Weights of a small GPT-style language model, trained from scratch on English Wikipedia.
Size: width 256, 10.1M parameters.
Architecture: learned and rotary positions, no biases in attention or MLP, tied embeddings, capped logits.
Training: a variant of SOAP for these matrices, 353M tokens, 2691 steps.
Each number is 128 + 24 x the weight over the matrix's rms, rounded and kept within 0 to 255. Layers, rows and columns count from 0. Numbers have three digits each.

# layer 3 MLP down (transposed), 1024x256, rms 0.103, rows 765-775, columns 0-127
147111140137124172157156133131155105166099131177093119150166161141134144160116076102089120146134147122084125132101146139121087146107131130124093142102137111140171110130133122141149167134177139173117115137145134150101167156110125164105104137096142103145146102158165145098180108105130085149148084127112109118162150145134173128093118152124155156089136117152117109147143116158154118157173
093115124162102096136148152114141129101140124153149151141126110134149155149168097126076139126117135152151131133094132115152115119144127100155115134120156144163158172073118168144152113098114083142109121111112108156118096135169118142150129091142164131131150109120082120146141131148118125119137090154113146093121108116129113099128132146092136108113106123103125093112139142167119146132127
127135115133158160121117128172146156102113109159147138106128073127179147125130147129098180140077126144109117136131130089132108144131121117142132142091091162106095144126121130157119149135112116121080131120145184083173098115125107105114144120142154135118127102125157148165122165113151098158129106085140186137100151121114089113080096123123149093128092081158123162121139114140105138167105
140125106136123105103132101192108140137150100123119124119111155105152144105122134180096134109170148120136105109174079132153119077127119112126090131127145144158133130118165120115129208144146103107135100156147137114105160148108145155158106151101129127163082141100126133098120115127167143082121102088118143106146092156141117146157110106083126126069153105104121145129149122113090137134086
156168123134094146112136160121110110160180106133128055112153183152141150198087140117165176128121111159149132141098120126095109127143175172157113124086126110137102156143138186137105147123148184184098172127105128134144142120118111120144111089105115142146097159148186097145108133146116134097134159057138116188104128128137131129134150130120140125156144080086117143118138142152101124131170
110131115149141155105123134159134119112122174154134056151129133154122110130129160165159152118129128140121139114096156124129135099132166133102139140106115140141071127127073160155085101090115109150126124125120086133141117083103134125135094114146149126119085150173093129118105105114134139118094107118166124081166180125158066138155155135133083124133120143135113099137138113069121094122148
111161119174124153167135144110103113164149113103122144109094123183170129104099134118189099104128131108093140105083158129116090101089167193147166120145091138117115169096078125137131130139134119112117181135126076081116130174096134111137157116125140148153073109134139092111148110141094133128116185118094109086126098119149119144158110088132178104165139157136098181138151167112072100125142
109108135133135178101120115104128132159141100125132147130079123144080167149150087116163109123180140138117108152145118142112128178172133131096092123054143130166129160193135115108109150113097124098159136121120123137156109134168135163137111122106125090134164110142107113126133116131116130143103099136139151104106159139087133083155136181149086180166142104141121095087129115104123138110119
148116142141129116116105098108134076126134160153156161144140127124120152108153110109119135159138134132125167114149132091123141115119135114122163101165159120159136114123175128140120113140144107108156170127088133139138139127169153160126158129125114091149163135089121154144117132120085140134122118151118133109142112070127088120109173176135122156091131148093118148098151133124131143104172
148095128112113122113089150131109190122098136139118132152079148130091114141151094151132131115134147140094126103070150153126101133156138094132130096116139153113128144151127133133152146137100101110124117180140158122138131153134069093123178135148119083177153127109156106142112102141090163144111122137123174087093126106106121089151101102137137101123159147141156104146171094152129140125116
112184128091106136093130127091139126120144115133104129171145137100156127115113103120138095161111127106127137130122150103128156090128104109133143125126140137129126179150131113160105123132148071125144137105134088123148151092093129154127127132127110129151104158136134102164127147133149124119108134136153169114142133137165102164147118123144167145105080104146115144121118147140129106062125
# layer 3 MLP up, 1024x256, rms 0.12, rows 766-776, columns 0-127
149157123099148153089098159131142135152124137137144089101108152149136136116109149182171108170164097141145123116173155129084159148125169116117141132125143107093117095187133068109116152152140125119131152134135130109119154115089136106109118157113103094129088133108146108080113083131105144137164161102164093161142131098150135139084130084125127156122129147130129120126137129103119131099132
154112146128163071108122146132110102122133131109182104159159142105103107132145124105151096091159150146108124116119073177134143093103109154127112112158123158161157144147113110098117133137129086129161119088081138163095153126110137136135139105131101101123115141114165113129142095146136134092122108176126101095145107103139114126155140110143122160125132131124116098144121111130143132102149
190129158137091109142166103119148121120155127111119072184119166113128136112103147101143114144110130170126131119119099114159113128140133170098165125142114127074124109117099155127113117120103109109131162158133147146148080168109116116132150126140146116084112116141090123120133094117120097161145150112126088091149138118114170150079152153112144186162120095123164110137093143142168143103165
106092120145164161110132093135109135155100130167101133166129107143154157080140126122111094145121158155171136130128091123130113121111080093140118146119148176144166156072106159127168132148106124129097094137125126129125128143138123126129135165087141098113157109138144175123180138075109131145111152141134170112187107124195115128159101136161105140166123166146114181154078093100145148131154
166124108136120114109104151108156096151128086095098141142135128097172112086134152116113137131132121130139149136146094153149104127102124143158098130107115156089186101110152146118105107161149127056108119112144133153118159145172171131149166134118153108112134141115145124157131128116139125100168130135119137156094094147120157121143166155104166138115157107108112110138147161170108118119124
121114091116165150111117113160137099147122151146163145159092148195122121151125123105072072120160191131142130141132107076096106095091132119114156155092147109145122127127144158108107095133134135100128095106128143123111114139158097131127128127108125114115118133147089124115094164115160158101108152152108134115115118175129118102107120102109112154140125142116172100153082136139156175118147
143120161108142097134129092156137139081127132131153145135150150144120092135141154168119118143113138105126112130134147151097135088099131136130143095169140142085134145087084151137120096139127103126101098128172125144132129142085144059129151110141139154114108151163172109149121164109135148141151081156166079149135108117131124135091118074103135127085087172124111177101078152140100089106155
095110145115136154142147148150139147140125117086126100111125108119118134142122162155135124109118129124181058130107102147114085126135097134112101158098084140084127140112116119150151136102122162176099089125155123118119118140106133079127091119127120151101112123164137097130158130123164152131152115087163074152103131155137161120144057090136130113156099130161141104148101139170131144143074
089118134167121092130189119136108109127161170129115086142142080095165149150098148103151161104146104149126102099114139122135138170104098164144149136145072143115156135108114094131102134109158128150118095130111088149128056142123169122102134121093143111081144137149126176107143124115120108100108103132122173126162119131149093151097140168133132126149133085117135145107122157123110124160098
127137129154127105144133137144126129131150140109149142093105094125119176119143104161136118112137151159125093160142173124116102110133128153140117117121127106160097080113123151116163155131089147145126114108148121151103116169158131127158089119135165146078165131139164164128143132140149154138133087115116106097123113102131138076108154117109123133143135174121156121100122114122116112181179
146109142093144161093143107142142179131145167126124131077087107089151115139097132148117131149150094143144148059142160147143130172133116123102124111121137113143134144110122130155128125109125122092112104176078145165109112131130116120108141166125117124116142119121097127144148142123095082120149114129127151126168154130143153118106067112095113128140147114141177139101138155122108114160120